config.toml
intermediate_size = 384
bias = "qkv"
init_std_down = 0.00536
learning_rate = 0.00522
max_seq_len = 256
Each number is 500 + 25 x the weight over its row's rms, rounded and kept within 0 to 999. Layers, rows and columns count from 0. Numbers have three digits each. The size before them is the row's rms in percent of the matrix's.

# layer 3 MLP down (transposed), 384x96, rms 0.116, rows 322-344, columns 0-95
084:483522527577478495509518494498511503523496464493554507487496494537505494490493527552477483524491490534549507520470459481501508520557517499518495445502525505517467527534460519530526527524488502482496531503491486494518530507516517534485506520475500489513492464493539504478488429498511502460
099:465509512490526475504480557488485475507462529473497517486514488498456493474465489488487512502496498470540498548496472476513506506489522532506484493505487539510481473463540483478559465495494487458503497494450480462551519467466546471502486526496522535508530553532517510501463495500519509497
100:482467471508484558491517450502514516550522486463511494510524499496510511494488480522432519526508533516512499499452509503531488492520506504474503475542453492527476455514482468460482509561536526499505505508489511523517510484499482481517523501509458499507551484478480502552476487490464498461
111:482530493483537524492479544494511488465540518527446480512472496525474516493456518506509477510493497491468461490515470494487468503519489542459491521481505502496528528500504502500547482542515481477538501491502516529514483501521499471498566504493471523539478526413464472501509501475499488523
112:469500459449473491493483497510513501539478539530453477497552495458459517527496540508486510486496487528529486541498449517473509494461511496472503494530513467502480502500489490455501478503516500520512508512442534526490516476507480467485532517480484456514493483451512472495472499550473519517
095:495529517461452516524482466500517514543541547499468484489466500466471483495493500543490534516511501516515520550496495448483513506514480497500531466499487559505469543539559486517504478453469528515488533482533522507511540499498494491470502513515479492496487464508534480512534516510499521498
097:483490488478469516518515481540494512506517479509501504469501441441491512461519450530483499490498472471527486462458456525533497496498486515532503533513510502522506562498524515526456505510471535482475546505529504469511525499452479483529506492495484499495457491532519532532551491511497487504
108:529527524515490486478519539504497518505484487497522514526483526494554473487538517497472533531481517529511501447504527497458486484528483447504431476469499489478504460481528504511438524482505527472507508510488531494512516472523514498478484463499517471500458504541547512494494522534526493537
107:488474514530514508533564441562498463466501497481504481496515454550500527519471526466493534485493480521487473548482530519491480519517500519505478479486495477473512487487463483456489529496501497531480499558512488519488492528484487487505509543528522490506543497500504492473519475488528547490
106:486493491500483501510503475570481524526467500510502500462507470509490478508499488516502477559477478521518517515497474494523501507452504485537500514510501477470483531440495555507463497503549506518544481521468530518493510512534538497476490488479508478508512560539514467494554517480470486467
100:526483481477513476450436449478513513452517512474555527518492474502499530517509532543501501524520497498491497497500529529529532494511478492503485495539517519534537502486515489496520498530500494546495479455510555497498501504461448506517461471501493498514478441507501515503536481497474470520
098:470494535512450485460469512506499542507537469477497540477485500450466503529524484466483527496503497506500498539459480477547509489495463467541474517488514532505523519485518541524524469483496499501535543501461516522521530537484530536504496485503475487455506517506502495487557536505500498482
099:480487511532466553485499490485503545505491486506521500504487503521529509469496480476488461514497538471541516480502500455494483451536485494481519470487552484493505488550478517588487493491534490489504500501499489497465506451521478493507459523480517512505505479465503458494498493545513449527
089:522484503491495486480509462483467494486490502545471510511460509475522503505486556477488584500486483479505506446510505522501514461510497516515535487525468534474504554489521490478491532495523480512515477472484490542485487463515507498533485466484485549540554531517493474527511529475515522506
102:469482550488519502483478533530487497540483511492522510498477515486476511488489488487479495470463545514492485511506509493536524519491487502521567516520477483483507507481493485479457491517552503530519505481462500521522535487471580528454497537503489506498513488544453498460497487535485453502
099:479490471524504534494507503494498508489507461521574529462474488508484499538490525529488520484490473549491503486501467503490538483491455523514490445497531541506498486547489502499556488508512468495526497545465498514474468505505521480480475511479522516537461504520537502461508452502542510488
100:520490498501500517473475536504506502499497482517504523496531525505497538530472543506493562528534513463480490533521537509458536479498539467500471504487522517471484498482491517499530497501506454500525482477486517462517495526497480475514511539463531453515514559474479524476565551500482497499
095:471495517487520500520507522499500483478494486511508484501531436499511493489480449512478500485464487537435477483511485523520527486509525511482510494512505520462541519507492499516513487455491487525490492480456485443548476562457514522519532490522522511537445495502520506475485489500453476535
098:526471506511488490493493494496513529481556497496494521530523462493433488539483506549515490537480513491457493466479485537522528519542528533528507518474516549486517477535484488506501464550550486513501469496494525520503471520475500489507463468491505504508507494468469476542458491481520474512
101:489502480503456505453504499565494491524481514447520500493495435495495526507480492531458510522516480458513451452468486516513482496486471524520508473510494505505462520538523541470503536538517522476513496491544519494481524498479485472502545501448525526498494494510525486463521480481505490487
108:494487516490472507498464514490471557507472515490543558484482509530544511550503529567509476504480536500457492498496512479499449504481503527489485499507472538463523509502469461508503508532487469481542496498509486494510484524486466501492490513535484457448498506493500500550542478506507488530
109:502484477476480526567466454529500481503522497486495493491483506534485477489488518508519477484504462507494506456484476535486486457519539480530430523514516492506506475510503509511468552450503480486455544534470512534453500499521478521533488487499517511491487498510559493509502518526531519504
099:512502492581546478514482498516494491479488500502488496503503491472504499499484510496521448509513493482494473532467474495523513561521509526516456508467503545465477509520483500474519525502518444476495519512516491509501520514471527463479547516515428535509505458502502472514532506496454483472
# layer 3 MLP gate, 384x96, rms 0.139, rows 323-345, columns 0-95
106:498513505506496525495527490485502474504505464521436475485489485447501534530453475544468488542508495543487496496498474477513519554512489510465538531490509461488508499481520508500501514468469506522494496495515480520483488490482518519493472481502503469484490519478499509437495446516587508476
101:528500528571464531485472511522498513526519494491532446483490474501541509531538507520447534476536517530497549467466515487504504488498513511549507504501499504510481494489508516464498477500484486479511484472469468524507485539532547524448509477508475478495494493517510470525495509476472505449
102:528525505476465509459491519527538522532509527490485509514484502503506543518510486491535531484489541466511541497475487468534505500523489457498511478512502476465504518494525480499480481504465534479493499511546492521494432494471505493500484441448457517510481526524517505485557479550471511504
106:479519526516487465526470500518505526483483535493518456541470548530499488443498421482507466502485537499492493524519531529537489497516482516506520484500554516517528493493502503522495506503450518475483517455519470463498509508470542468481516502522500530502542517476498516474487519471482483528
094:522472517514504545481509513493496495478468462516510521473489500458494539547469488490517497458515509487545448515481505497478531495503534496467532474526479472495450492501462493440481524495506482453489479513499524528562530496550476495497490507509518487480509493497455490467525470476529512484
098:484505524529547515504515455519540476465499488514500470513497505537506494519493487489499473498466500530493560505491486496488510503531508518513455467498491505442486481470488515527544494539539482477472471518518508511500450473525518530481490497512492488476524439503459492493537487554524451482
117:473497534468484549463512526498459492454449526486452459513532461490544524483519527483472455491482478492521494518488519507514508483491542497513507507470462517475481490483510527496524515465506505503490477517523535482511439492473495493501496507505524436531507513502536540497488469505488491463
105:530466506457498486486456478487494494540530501512513489511433522529528523480528502481504505474521558503515477481526484474503511491546525518535493526488495507544487498495509447456497500493510478468507512492520449542494504506545498476436536482492507489480484524500537495504529466493486480533
108:487474491499465449449503509527540526494484459504505540531496445466512513488557555507502538526504464498508487514523517503494506514465501476481492528505494495453472488516487510473538488481516496458520474504478467505487487497508472493498538508520507515481423513481486509463504490534470523510
101:471503509475485533474534545487475506536500480498484501480537523525510485507556490488473514506478517537493472531465472501504481531501533514549465479477532508498483487524476500537514521484495514474511487469501472532488477566468479485499489472420530536537505523501491492505465520507524485491
092:498520470492481498462530498522463490522479500559475490546562473527496516489515526530481534494434534519486497529447508494482515486495445475498506506498516515525477491498494495516482470478483490449461478474497462492512511502477517463457490488489474484488471512512475501483446490480524526495
110:492527522499505519511510502500496511471543445501489471522482516485512506495473464478453505472485529504484506505504507513509479490459516502523454496545441467459437494489497481524498488501450494450485484518510492546517511487489492557552508509513508516505522506511494475481485443456532491485
088:483506508479478534542524478498493507534504454488459509543494484505520483533518496477523462480496476446492545495501500479550496529517510495517497486526505521516484442544478521538532454527514526473513523453521470449525503514477524561514507462516513493488490512509471497514516510519493502487
097:521485494494529505452508541518477508462499479531515480492512487503527525547497527538482511509456507441489516498524473485499514504510508473469540513510471495544470497469538491513520483532478483537433506475547504511499496498506511530481487450520529523439512485524477508461496507487487530513
110:497522527495502518538513513470487538500481583504498485513560472515509497502518512447479504492505503455485488530522511530503517506537470474480470497526525471502495466510491505536489499485511559496501468510489540482507502476494492497535550444498488535497499501504452494453504499475525514540
101:479501493509504491461519496502465517499477539467507441481502467487473494575516477494454504484476499463535517558508518531509462492473516506481505500487504510490491537520498441440508479488487530472475492525457501463510528465507482499469474505488492501504489513501487457461510464508488511468
096:496488538525487529503503506524496495504506432492489516555547500482484515493511535533492506505490494477553536471506476530451473526484509533469492433476467473521501502482519477503504573518480492470467495501490482522526510521486504495467499456517488505478474519521474531482483478484529507482
097:499453536484494504476495519494506491482503494477504546492490504519449493525474509561491494516507503527520438517532503496496525507516473544516476514498526499486507461512497481489544483521515493475541484458504504469473488486460488505533462506501545482479486520485520481499504399484529500487
102:473501500482493477518479484498429476474465519509478515530538479480500509508490493464535466482500481505505564533505457481495477536489534486483560505507517520522514504465524484487527540447459488464510514529513493453544509464519512490484527508483481491508530513509477521489516496533483483525
113:495508535520502480503534543511505481482538555525554513493510448492514490545442508474511481504510493510461497494518511517517517530542518519534519494522496513498503516537534484504516480513478477536533531460545488500498481486497480483487522571515517520494537505510478539474515515458469491499
104:491501507500509521504469482478535476499532479516470480527482497481486472522485506493514495516563494473468521497453456520534496517525507492466486542454515536492495490529485493482491527507489514475487512479522542547460575520485506488510566466513500527508483508526499500497524534512513445488
098:453461486477498515499533504512495531503529483490531513523498497469483492505492503483477500486542524528489548501521495485517454492484531483546521514495479451523418542510522550501484493554475498510456545519508461510562506519527495523525522492499521507493499516491516508510510487491465485498
102:454507519525498489482529536526503513473513444444517532471505518471488484483511461486496497510541489529497517482427505493496515498523512550500498459476486477476476492544469511538526515496492509464519476502493516504494502504514493512494452484529550469520493483506507490563500545506484462496
# layer 3 MLP up, 384x96, rms 0.13, rows 323-344, columns 0-95
100:511483483519493469499445540498519528550518475543523510486520498488525497487485509505461508510500507467503515474494501508464472485463520511480460532495468504523508520515485520462457532517468558525513511471518491525459491497479524442457523478476482473504473511518488463454523459477511508487
100:486484467501504494499512509504522493500516508454461528514521513492520474511555529531483501549516514469513513487479564508492525500484522463455489517530519479508487446472508499468483505523503521502483542445470506508449471458510504506501495502510444482484566485493540499493487482509500488462
113:526509512545490500503512514502503480468504466447510445546488485536477480524503506505467518497521483473524527461516523534508532480484532506474532486467504523500543483473529467510445537502507472491460536490472517520517491445496498491467502461518521538518518505538533466493490489486485474499
109:492536483501486520497479504498511488519503555499571491518481527489542491512533454491496541529496467523535510475476509488500523482505540476444472516485489494500492512486520497541493491472485529526473493462536507507472538535476460521546531487531511511460471489483505509474510558501497489474
095:508498533500501513528514488521498488440502493477523493545489552509501502509477512557474474476523530470503485461498491474485458443515444504515519505466474515510511473476527496477495497551483478510480491523508500504518450522451476524539507487538501507516518488521520509471529548488497459482
101:501498489475450481464481504461486499534519531504556565499526490460505526509490490512496507523506511463505490499492501518516509514517502553482545557496502468519488530525511470498508521487515518501531551464501496480500513509463484468488525490462515511498452530488527516509492541451466538520
114:547518537544534464541486480487521507491493478482525504554463430524531527495492493463505488499473546525515520513480487487465536501520482515512472510537522464518503538519509451533545502499468490492499518468461528514475500522495438477475494514486489500505513517515511482482509501513496512493
098:465470493537502501557519481482509508504528538519492488524492480528508473531455509476508502518496527508449482511492495525487451505524499523469462521486558457491542492471502528500475480495480489471474541509519501477462500502524525466486474449502509506549486514507500484562491462490502476479
101:497495519519495482507503534470479497531532481497516463504531498477532499462520572500507474443500507559494506473505478496507488552485493515522499489465521527486508518466489497451478514471501500494565495512509504534558482516493502489478488504472482551505516481529508491481501464451543494502
099:451448496493515494527548514453523523499490489455454489485499538507525499447511469515504484522493463498495492502472485503517502514515558492482508474483517504478546495508521482556483505472512478533520526521477500483533495491494510495519529502518511535504522545522499438509452541490507471495
101:505472468511477513497534502501496502463438520450472504516478520465502496485480485526495485525497438481490551549524506504492504486486480487482484533479463502506511510543531548495531511498488523530565506514503478498483524522475495503493541482489518551520528482516460549490515535497495493480
102:500502477535491507513477510492478501529489506516504488473512434529488527476499528477533500543499521557515499495504500478441530480541486503510551497482488534537539499473468540518495528514547548532467478499499490469480518521521493465460508504464543492527498459481491511513530511518506512502
091:480511511507435524561484510483498515536488450535451540533508486485526478524559488516525526466507515486486521505500489515531491536513542504495514452527522544513506493532523527486535492519522517522484517434527510524503511508491505496494492488523485536464528526482500470506511516493500528491
097:498512521477482520482501484540500481525557518490499483470508527523502518504482477475471496567486496509456492513482497488540547472536479427518501475483510490500503471533496508455456498480508476532510517527509477516475476491504549474527521508493518498515528536546497504535460473498503499457
094:474517521482481484492488518469470511492510549518441522502519494536487537504533524521503534459509533511510454500529545490507484497493510460544498487508493462524484457451499480462472475491459516500505515487479507498511464530464472522528512520476445449502473522478507520511492491481494534489
106:492530515516513490475535487469500526481477498504480507506516476477482514529475528543497537464511512495542492524491515512501449452465469478448520540496465476537492491499522480508538509527489525539550484513491502469565524478503520485546501523476524493488490537471527518493474519479537488495
088:484531482507515543460484476523483512503492522513510469477542488490533463510506510515480472487500508501473493563487507458462546476474476483553539492529491539462497469500501517527463454497522545526509512540487480501475540525471505509493524488515451489488497517494502516480526504478540462515
096:498496483472503515509491500450509499450524465502521512464493527528485523482492473514499479490513542459512467514495474533529478441558509480513547451513491500501511538503543486524519501512496488521492506516492463472503527483532483483495509562510546489484474476449509480483515470476499500542
099:469491527549479512506437484488445520527465527543503532505516515478524523504517467488520482527497497500459507487454520540495481498516480524495476523498464469477494504518489487490492484535517505534483549521547480510504516510487486507485494528504499474516493518510495470497445518520516541425
105:501547473529503464494484516482486490571522483479504490526472528498474485476467496522531538501478492483490504497508536472457522512561501473547520505494502477478525486506528543531491512493482532509456505485506487495481554474516556453470491502495470501475514517497491495496494474524527492450
108:497516497476476502499515480521528508500512541512519490496486510520540516418477509504504489464515507508474487475506526536487552464487523551536521474536456523468512517482482525528499543533542477518492496452519519486510499474512512511522477529490533507465498522448484449488499490522477515491
101:490501498497471476512514501487508472507488505507455553512482534517518472531526488486497537497467518501507482528454484459531513537498501477522495532532552501521540497540482486539517519483490486502506519442501551436460501505522520499493473524484519514534477476498499515474449509511449502501